{"attn_scale": 0.125, "init": "normal", "beta1": 0.95, "max_steps": 8564, "dataset": "wikipedia_en"}
Each number is 128 + 24 x the weight over its row's rms, rounded and kept within 0 to 255. Layers, rows and columns count from 0. The size above them is the row's rms in percent of the matrix's.

# layer 5 MLP down, 128x512, rms 0.247, rows 49-127, columns 384-447
size [ 94  92  93  87 101 106  95  95  93  94 103  89 100  98  99 100  94  99 101  98  93 100  97  96 102 101 106  96 105  99 101  97 140 106  91  99 108 102  93 109 101 101 100  86  89 100  99  97  94  95 102  99  87  96  96  96 103  98  93 102 129  97  99  94 101  99 100  98 105 103  94 104  95 100 102  96  94 101  97]
[[108 146 141 157 178 120 150 102 139 146 116 121 185 146 123 102  77 141 165 147 143 132  88 126 145 138  74 146  66 150 187 133 184 117 123 127 124 104 137 138 126 140  89 128 144 108 150 160 148 103 104 159 160 126 128 119 124 149 149 149 146 165  89 125]
 [138 105 107 121 142 148 174  56 133 117 160  97 154 124 135  75 136 126 156 146 128 139 196 151 109  65 159 109 151 136  92 121 113 114 105 147 113 105 106 129 124 139 120 114 166 155 157 143 152 114 115 133 118  74 129 124 129 145 114 113  83 136 141 102]
 [158 121 145  99 184 126  84 149 144 160 155 142 119 106 125 163  92 121 107 107 136 103 123 109 143 109 148  99 138 144 154 120 112 147 124 158 154  87 126 146 127 175 128 121  98 131 119 142 127 138 129 119 132 124 149 128 125 150 102 144 121 117 107 100]
 [111 118 198 130 140 127  91 132 125 155 129 156 115 106 132 103 130 126 111 157 153 153 138 155 172 149 149  85 174 124 121 132  91 153 100 137 172 127  76 160 120 121 129  95 109 155 127 104 112 151 130 139 156 170 139 121 145 122 131  98 125 151  65  87]
 [105 158 116 105 146 145 128 122 117 130 111 151 108 148 122 113 106 121 127  76 131 147 170 119 154 208 137 118 146  96 123  96 110 110 127  96 125  80  92 140 144 122 110 134 159 121  89 136 164 160 123 163 127 136 128 109 125 133 113 123 122 149 115 148]
 [104 129 123 131 129  94 106  79 134 143  97 133 174  93 135  97 202 148  60 133  99 167  64 147 171 167 129 144 142 154 120 191 100  83 128 104 110 162 128 113  99 175 113 117 140 135 109  94 143 134 103 156 147 121 127 109  73  91 106 139 166 127 106 149]
 [141 156 122 172 122 159 115 131 118  92 123 128 146 125 155 146 142 113  97 102  89 155  97 142 109 135 129 176 123 100 156 127 125 139  84 132 168 173  90 116 147 102 116 171 105 136  93 129 138 121 102 136 103 140 138 135 145 106  97 129 131 105 157 117]
 [121  76 129 125 115 141 145 133 136 136 142 112 125 153 142 123 135 138 103 131 127  98 121 159 122 103 151 130 136 142 145 112 129 154 128 152 149 123 158 147 161 160 129  84 129 172 142 167 100 116 139 104 118 136 141 141 132 135 146 126 136  95 137 145]
 [120 151 145 217 150 120 118 129 125 133 202  87 161 108 122  99 131 122 109 102 106 138 127 133  61 123 149  96 121 120 122 120 101 103 145 106 102 130 113 137 107 148 142 138 124 188 135 118 157 157 117  60 130 137 143 128 123 160 127 136 136 120 130 116]
 [152 114 112 141 107 137 137 105 135 109 142 126  96  84 129 113 149 129 131 145 152 164 148 133 148 165 119  99 146 168 136 126 117 141 107 165 137 157 105 142 113 111 103 124 139 135 116 153 148 180 121 118 126 113 129  94  90  76 161 125 134 110 133 141]
 [133 133 111 143 186  90 111 132  97 144 121 164 128  94 144 148 131 141  93 137 123 132 119 133 174 159 137 157 174  78 117 141 119 126 122 114  83 111  94 184 137  81 121  86  87 161 134  82  91 159  94 127 124  92 146 159 133 118 135 138 115 106 123 129]
 [115 130 122 133 110 152 121 155 112 107 152 105 114 131 127 125 140 176 103 165 138 132 120 145 114 164 109 137  96 116 156 130 154 107 136  88 133 132 121 138 124 124 157 140 142 135 102 144 110 117 156 146  88 128 101 120 140 132 168 116 122 153 108 125]
 [139 102 125 153 154 102 126 116 112 148 165 133 111  85 122 107 128 110  98 113 144 164 162 111 102 138 152  67 133 157 134  79 204 103 107 139 112 177 148 147 136 134 142 146 162 128 157 151 133 114 141 134 165 108 134 150 112 136 127 108  75 121 125 101]
 [100 122 130 128  83 131 169  99 106 140 142  98 152 116 122 142 111 117 114 110 120 161 184 130 111 142 115 162 155 120 131 104 117 105 103 140 121 152 126 116 153  92 140 161 111  90  94 155 121 120 102 122  78 110 112 123 120  99 147 145 124 154 151 160]
 [155 138 151 141 117  90  84 106 121 121 143 126 130 122 142 124 140 143 120 130 119 145 154 117 155 125 122 116 132 127 123 120 135 147 137 110 134 103 125  90  94  77  96 125 179 161 155 129 105 165 133 146 132 147 134 128 124 104 108 174 118 118 159 138]
 [136 149 127 118 111 112 106 127 148 149 104 110 132 128 131 109 103 129 149 137 113 140 150 129 115 121 118 148 103 144  88 140 106 117 111 152 165 132 136  89 124 156 101 150  96 151  95 145 112 115 123 119 111 126 127  67 166 122  91 111 154 113 157  90]
 [ 90 151 165 120 127  65 147 136 107  86 106 105 123 115 106 129 152 121 142 108 161 112 131 128 140  93 110 150  93 158 150 144 119 154 137 138  96 159 104  99 113  95 166 134 108 108 130 107 124 134  85 109 131 101 134 199 125 170 141 135  96 158 113 123]
 [136 127 127  90  81 120 159 175 126 107 106 180 157  60 131 149 134 150 148  97 110 151 101 100 134 133 130 150  68 123 113 121 109  91 104 130 129 111 142 113 142 108 157 118 140 149 148 157 164 163 157 116 143  84 107 117 182 141 133 156  61 128 131 186]
 [130 142 157 119  96 145 136 158 102 120 124  89 100 138 145  63 125 112 150 117 146 114 122 124 127 122 112 174 123  96 131 189 102  77 108 122 122  99 137 140 111 100  85 102 163 169 115 135 134 144 167 141  93  95 138 142  95 144 130 108  96 154 157 135]
 [115 139 119 130 167 117 147 140 147 128 156 140  81  80 150 121 163 108  87 109 120  97 107 103 144 118 148 179 106 152 114 115 156 127 129 141  99 158 120 114 108 137 155 132 136  81 127 115 112 118 121 116 126 142 121 165 125 164 135 153 153 144 109 121]
 [130 116  94 144 137 149 105 136 114 134 103 106 150 150 109 155 178 106 120 104 139 116 141 151 157 121  98 123  76 113 182 138 115 126 128 114 125 145 130 149 125 159 119 165 134 108 149 125  87 135 130 156  92 142 166 122 120 106 180 130 116 111 112 166]
 [137 162 176 135 153 127  93 128 138 162 145 155  96 171  91 167 147 176 149 148 150 126  83 129 100 178 115 138 143 138 186 102 101  94 125 146 130 110 153  97 156  93 139 146  88 128  92 137 131 165 109 133 166 142 141 168 159 125 131 109 143 116 104 127]
 [146 105 152 122 113 130 124 126 117 156 120 148  87 150 133 125 127 179 117 118 132  94 143 154 111 142 117 139 115 157 140 139 128 124 143 122 138  81 130 118  94 112 114  95 108 137 154 129 156 169 153 174 141 145 117  78 146 128 134 136 142  87 107 115]
 [141 106 122 128 107 108 148 109 131  98 107 104 138 164 152  99 148 104 123  96 135 133 102 137 141 109 142 108 111 145 102 111 169 145  98 125  90 144 117 112 133 139 106 157 146 121  95 105 132 120 131 140 126 176 128 127 145  83  89 149  85 142  79 179]
 [116 115 145 168 124  69 144 121 140 147 146 153 100 135 120  71 134 162 124 130 109 201 105 143 112 139  97 199 130 126 121 117 137 103 128 138 113 140 146 103 181  99 169 136 185 124  98 159 151 137 121 135 147 170 116  80 148 119 105 125 130 140 110 132]
 [141 153 166 106 156 148 125 117 132 142 138 145 117 124 143  98 163 130 140 117  92 147 143 131 115 159 126 104 130 106 117 126 171 109 151 115 139 181 166 127 122 154 127 128  89 172  97 137 153 168 113  98 149  92 139 138 148 107 131 102 127 158 127 152]
 [109 133 153 121 129 139 128 124 163 129 145 102 138 129 125  92 103 118 153  94 152 122 117 126 104 144 125 152 107 121 125 110 117 104 101  78  74 128 143  86 119 138 149  72 112 121 153 150 140  97  98 200 119 123 151 148 113 111 142 111 144 140 113  89]
 [141 104  90 137 143  95 106  94 119 123 112 103 125 157  82 131  91 132 106 152 130 121 162 136 143 114 164 148 117 148 146 141  88 131 131 107 100 116 116 136 121 150 137  93 145 126  60 120 135 103 139  84 124  92  97 122 130 129 146 130  85 124 125 141]
 [196 147 123 140 126 147 121 108 135 149 135 126 114 144 115 172 125 151 134 149 123  80 160  56 125  83 115 109 132 123 108 126 145  92 112 117 136 154 141 134 162 139  67 169 122 129 144 177 118 144 102 135 105 153 125 177 148 168 134 110 117 142 117  81]
 [127 156 185 144 156 131 149 160  60 159 167 114 106 185 141 148 136 136 148 129 138 114  89 113 130 158  94 123 162 138 149 121 120 153 136 133  88 139 136 135 108 153 127 152 161 101 138 143 158 135  93  87 193 134 136 163 160 121 113 108 127 161 125 117]
 [103 122 115 108 135  67 101 122 120 115 119 140 126 146 128 134 146 123 149 142 166  85 168 117  94 106 127 120 134 132 110 123 146 135 164 139  67 186 168 106 166  99 150 102 144 120  99 159 128 138 159 180 118 141 156 124 108 120 138 135  82  79 104 106]
 [104 149 140  81 131 154 143 152 138 175 124 113 171 118 152  97 131  83 163 158 129 136 131 116 120 130 102  96 115  79 141 105 123 146 123 135 117 127 107 142 184 167 124 140 129 101 110 141 159 133  86 140 142 158 181 125 102 133 124 173 147 133 182 117]
 [137  97 131  98 108 131 128 160 111 142 126 101  99 145 125 136  96  97 116 142  97 153 135  82 146 182 123 126 143  97 134  95 139 115 138 120 142 118 121 139 166 175 127 141 130 124 160 175 137 123 102 128 115 134 145 161 109 158 103 131 102  93 141 115]
 [ 79 163 135 160 107 116 138  96 158  91 134 105 137 130 136 111 110  89 126 137 134 131 120 148 155 171 152 159 124 114 127 149 153 122  97 118 140 126 118 145 144 109 142 168 160 132 150  85 160 170 143 104 136 173  91 134 138 169 107 167 111 112 129 174]
 [115 108 143 152 133 103 147 135 120 119 169 131 153 153 149 100 100 113  89 153  69 101 145 109 118 127 133 107 118 112 159 142 137  79 141  97 138 148 137 169 127 143 135 106 127 182  90 146 132 108 128 140 125 123 108 146 169 127 121 171 135 121  95 123]
 [110 123  90 105  90 149 181 121 145  80 154  86 129  86  94 145 152 131 140 131 135 123 162 135 107 122 174 113 101 112 118 108 122 156 160 121 154 146 125 124 105  99 126  90 137 119 152  95 104 166 110 188 124 137 120 148 135 122 163 112  94 113  94 114]
 [ 96 140 147 117 127 120 107 161 164 127  85 125 131 126 121 120 133 159 131 139 171 113 141 123  98 118  71 154  91 113 126 145 136  94 108 159 111 137 158 101 159 164 168 142 103  51  96 110 114 151 147 120  82 144 126  95 172 125 175 147 143 155  94 105]
 [ 98 118 101  96 121 149 111 120 118 103 120 128 147  90  83 132 122 156 116 136 121 131 122 129 123 122 129 116 119 116 131 145 127 125 156 133 154 155 114 129  91 114  88 140 139 139 132 110 116 129 106 154 107  93 111 101 102 138 129 137 128 126 144 129]
 [108 109 101 156 101 146 181 129 167 120 152 124 132 170 141 169 139  73 148 180 153 105 100 126 160 119 102 127 111 128 157 138 137 145 163 121 170 164 157 154 100 108 128  77 131 135 166  73 169 116 129 132 115 121 109 117 143 122 130  95 146 140 106  84]
 [175 102 183 132  93 110 123 116  63 171 141 106 124 122 145 142 102  74 149 140 107 174 113 101 133  99  69 122 157 134 138 112 163 148 149 158 131 117 102 127 105 129 114 104 131 144 148 130 104 108 123 115 133 151 127 102 131 129 112 150 112 137 174 118]
 [163 155 120 106 110 137 113 123 133 119 161 117 142 148  85  94 104 134  91 159 125 124  85 115 130 119 160 151 151 129 119 124 169 157 107 118 116 155 112 112 125 159 161 185 127 146 140 114 105 173  91 136 113 193 141  76 143 129  75  97 133 127 138 107]
 [123  81 130 122 154  86 153  73 141 151 114 162 103 126 157 114 119 157 122 142 136 150 133 133 145 113 148 156 160 105 121 124 137 167 103 117 108 104 174 115 121 180 135 153 146 146  95 124 106  83 176 149 133  65 135 139 154 108 125 147 148 111 133 170]
 [124 128 125 141 138 138 147 182 130 144 138 167  74 127 105  99 105 118 104  73 136 172  97 126 107  92 115 108 128 133 131 157 110 126 131 156 149 121 122 129  84 163 111 138  91 132  99 120 136  99 148 123 104 127 121 109  87 132  96 116 113 203 131 135]
 [156 149 181 155  83 158 105 114  95 109  85 162 123 143 114 167 167 146 116  99  69 118 125 126 116  83 156 123 119 137 144 110 116 210 142 156 151 153 183 124 117 122 163 119  66 132 134  79 106 102 121 149 148 143 161 130 156 137 109 102 125 158 135 139]
 [105 112  98 171 147  62 135 102 149 151  78 106  84  97 166 146  91 110 162 117  88 183 123 138 121 146 122 117 124  88 107 126 125 142  91 153 136  91 150 100 140 168 120 150 133 117  86 149 125 112 128  88 120  90 105 163 125 134  92 102 134 106 146 118]
 [124 103 180 119 156 108 163  73 110 119 148 135 118 117 109 172 113 100 124 155 143 177 144 113 107 107  90  84 155 112 120 145 160 114 138 161 120  75 119 140 162 121 126 145 131  99 131 124 124 135 128 108 136 133 124 150 153 116 130  92 144 118  71 114]
 [122 119 154 145 126 149 175 132 170 103 156 123 129 156 126 109 135 150 114 153 166 122 125 126 126 131 130 109 123 115 125 134 162 117  95  89 120 132 141 157 109 146 119  96 132 189 116 127 121 138 116 135 101 168 139 135 162 146 135 122 141 135 139 159]
 [113 135 117 155 132 115 143 122 143 121 177  84 154 131 146 123  90  83 113 155 135 134 136  66 148 105 140 128 145 121 108 108  97 111 152 138 104 139  89 147 117 140 120 140 119 132 138 123 133 116 157 119 112 129 124 132 129 158 116  97 106 108 152 110]
 [108 135 130 107 128 151 140 102 102  97 104 116 118 140 112  95 151 115 139 177 124 109 101 103 130 154 133  87 156 123 133 143 129 120 129 189 103  99 120 150 149  99 129 115  80 107 130 148  93 144 117 143 108 171 142 108 144 126 126 170 150 134 122 145]
 [142 154 141 143 120 168 148 149 112 110 104 130  86 113 121 114 118 125 156 125 129 103 136 149 163 123 138 128 117 125 145 144 129 153 143 108 157  84 147 172 119  96 124 120  97 111  98 169 186 117 129 113 109 107 152 121 127  82 109  76 136 115 132 139]
 [179 120  86 128 124  98 141 111 140 139  95 160  89 111 151 127 154 131 124 145 122 167 141 182 114 133 161 105 112 136 107 107 136 173 133 144 127 111  68  78 112 148 106 105 113 138 108 159 104 127 138 127 163 131 155 159 138  83  74 204 124 117 114 139]
 [121  95  63 115 144 123 142 116 111 115 123 149 135 200 149 113 122 106 165 135 124 132 104 118 136 152 157 119 149 110 180 108 103 113  95 138 122 199 130 113 174 123 165 101 110 120 107 112 129 102 104 152 101 120 143 141 131 136 135 126 151 122  73 120]
 [110 143 140 141 137 141 130 110 166 116 150 150 156 106 115 132 127 164 154 127 135 114 170 158 107 156 130 104 125  59 160 120 156 140 121 118 144 118 142  87 162 157 186 126 158 117 109 144  82 108 106 162 103 139 140 132 124 154 152 102  88 124 120 146]
 [112 119 120  90 120 117 139 121 153 120 140 139  77 159 127  93 131 168 121 132 133 143 162 110 131 107 136  90 121 107 115 132 115 124 141 159  86 131 100 132 108 155 134 126 179 120  93  69 130 139 117 152 131 132 116 103 183 163 101 166 157 142 152 156]
 [125 112 118  86 176 105 163 107 146 165  84 129 120 143 114 185 117 132 127 122 118 146 142 122 123 112 104 186 105 109 103 139 154 105 124 155 116 133 131 112 163 145 115 141 135 165 137 131 136 145  64 122 126  82 146 165 103 119 108 135 117 159 144 146]
 [114 108 124 130 140  75 122 162  79 129 130 169 129 115 134  74 119 134 140 137  90 144 142 137 136 119 134 152 161 153 121 123 138 154 126  86 119 120 111 133 111 150  88 152 115 127 110 103 120 156 147 112 110 109 109 126 124  90 107 145  90 129 144 180]
 [149 112 123 126 154 128  93 147 147 142 124 151  83 146 139 111 101 161 169 141  98 166 124 109 130 138  89 123 133 141 140 110 170 117 115 115 160 128  94 103 139  99  98 164  89 119  83  82  97 173 130 101 137 112 136 152 179 116 113 157 123 152 148 141]
 [139 111 158 171 150 104  76 160 109 120 108  83 162 128 108 137 166 126 152 161 184 153 159 137 108 136 160 129  95 156 142 121 146 135 169  69 111 159 115  88  87 138 133 140 115 107  96 128 125 130  96 147 111 148 104 116 139  85 157 138  99 139 124 145]
 [116  94 165 164  83 109 160 113 112 127 145 111 127 128 120 108 111 154 135 129 104  95 118 100 138  71  91 115 184 116 139 138 149 118 154 112 170 119 120  97 114 158 137 138 133 143 183 117 127 121 128 120 160 116 124  81 147 170  89 140 168 120 121  95]
 [ 87 170 122 158 127  94 146 176 129 135 116 152 144 126 151 168 141 119 124 141  99  75 166 147 136 155 113 119 131 100 175 130 135 136 138 124 149 147 119 163 135 131 108  85 134 135 146  88 123 129 117 107 164 136 142 142 128 162 175 117  85 123 144 155]
 [131 180 104 120 122 136 107 127 142 106 139 189 151 135 114 159 107 128 130 124 103 158 148 130 132 143 106 132  97 134 118 107 114 141  93 146 151 166 154  98 109  87 106 131 119 139 120 175 105 104 102 122 113 149 127 153 135 118  92 113 108 177 160 144]
 [114 129 121 103 122 155 114 134 138  75 107 118 144 150 132 137 113 125 149 108 148 134 135 143 105 145 125 146 132 126 131 114 167 133 130 127 113 137 113 112 173 116 110  80 117 135 166 126  90 102 157 111 117 120 134 174 139 125 135  93 142 146 157 137]
 [101 112 125 157 144 141 138 143 121 130 122 120 145 164  98 124 141 100 108 154 138 126 121 108 129 167 165 132 112 141 140 129 103 136 183 145 136 116 129 165 142 133 127 135 128 118 125 146  61 120  99 152 146  87 141  93 122 166  78 170  91  97 129 127]
 [110 113 115 139 128 128  94 120 152 109 120 133 134 136 130 132 130 108 137 120 127 133 129 124 132 105 143 124 143 152 121 118 150  96 151 151 117 143  61 147 110 143 127 144  99 143 143 144  95 148 108  60 159 148 100 112 135 121 164 146 128 140 140 152]
 [125  99 111 140 134 152 167 131 143 121 139 147 120 140 153 152 131 130 141 111 116 119 154 124 130 130 164 155 160  91  99 143 141 121 145 125 150 144 127 129 101 116 139 117 151 133  77 159 125 146 161 148 115 106 143 143  96 124 143  95 142 166 158 148]
 [165 130 154 145 167 123 127 137 159  94  85 141 115 110 106 199 142 172 150 119 175 111 149 122 136 106 150 100 130 102 116 138 161 115  96 200 128 133 135 179  81 101  98 136 101 141 147 108 118 118 114 147 105 128 116 164 116 159 153  95 134 137  86 108]
 [132 140 166 101  57 161 128 104  94  68 101 120 123 116  88 132 129 127 154 126 132 140 113 151 127 156 146 150 140 107 104 139 125 118 127 140 106 125 138 143 125 100 109 159 126 128 141 140 114  87 119 116 112 104 117 134  69 113 138  97 139 140 135 150]
 [ 78 117 172 147 147 102 163 129 103 156 130  91  76 173 104 135 112 123 174  72 143 136 132 114  99 145 122 102 136 101 153 104 102 127 123 152  91 134  55 132 124 151 100 166 115  97  99  65 162 106 164 141 113 114 154 161 171 121 138 182 130 162 167 123]
 [127 106 136 139 102 115 116  98 144 111 143 124 115 116 128 136 163 102 131 126 120 131 142 127  73 114 136 122 159 112  75 125 103 115 156 137  92  96 105 124 127 154 157 133 139 153  95 117  94 103 127  95 168 150 122 112 130 122 156 151 152 135 127  95]
 [ 88 125 161  81 133  84 171 121 125 163 146 124 124 139 140 101 161  85 162  97 107 124 125 121 111 151 138 149 103 111 137 137 100 111  70 123  75 138 139 105 138 121 133 154 119 123 115  93 102 116 146 139 140 114 127 112 120 124 118 135 127 107 142 166]
 [ 96 107 128 143 148 126 108  67 125 112  92 118 150 157 110 133 156 112  76 147  97 111 132 121  79 145 106 137 155 128 149 125 104 115 129 125  94 118 128 154 141  69 144  89 154 132 122 134 156 149 180 130  90 117 139 176 115 164 134 177 124 136 128  80]
 [150 133  99 107 149 147 120 155  85 153  82 103 104 130 133 132 181 148  99 119 118 167 135  88 121 143 103 124 159 139 143 122 131 105 153 159 106 115 132 110 120 123 131  94 135  85 129 137 116 113 103 161 166 142 164 112 156  75 125 106  96 135  84 157]
 [146 140 118 120 108 136 147 128 133 137  79 112 109 138 126 114 160 148 106 134 124  87 117  79 115 140  83 143 108 108 125 107 185 115 150 136 124 123 104 156 116 147 102 124 143 156 135 123 130 150 112 146 110 145 140 108 154 124 126 133 156 125 142 132]
 [119 129 131 119 140 119 169 128  99 130 162 161 141 110 111 114  92 107  80 109 113 151 133 132 161 123 122 131 147 149 149  89 120 139  82 129 133  73 110 115 139 135 101 127 140 134 123 130 112 101  87 117  98 145 146 133 178 108 130 164 165 183 139 149]
 [142 137 133 144 158 128 142 119 102 144 139  74 126 137 146 123 112 174 109 133 136  89  95 134 102 100 157 133 126 184 136 152 108 151 178 151 133  88 112 142 104 139 133 111 141 149 115 118 118 123 145 112  86 137 159 100 111  83 160 117 149 103 106  72]
 [ 83 129 146 145 156 102 117 166 105 151 126 134 102  67  98  89 126 127 104 162  88 120 108 135 162 117 133 159 122 135  91 154 134 125 125 152  94 134 124 160 147  91 146 122 119 127 105 107 150 112 177 108  83 101 145 127 118 143 120 111 103 179 138 114]
 [127 127 106 114  92 112 165 126  65 142 136  87 105 139 120 137 116  96 145 130 165 128 106 140 127 163 175 134  84 120 152  92 131 125 146 119 170 101 153  97 136 126  85 151 120 120 112 104 104 124 124 165 132 149 139 142 134 172 121 141 100 100 131 113]
 [167 192 174 141 137 159 140 166 144 140 183 124 148 149 135 135 145 117 137  96 101 109 120 137 113 133 103 129 155 134 141 133 109 110 132 175 151  97 137 132 171 139 110 130 126 110 128 136 121 105 129  95 134 125 105 123 130 122 123  99 132 114 115 127]
 [141 116 127 116 136 170 107  83 118 119 135 152 115 115 154 120 155 124 108  90 145 122 115 114 154 142  96 118 141 131 124 109 115 124 134 110  80 107 140 147 128 119 141 123 127 144 125 105 146 142 130 141 139 151 143  92 174  99 133 132 103  96 133 170]]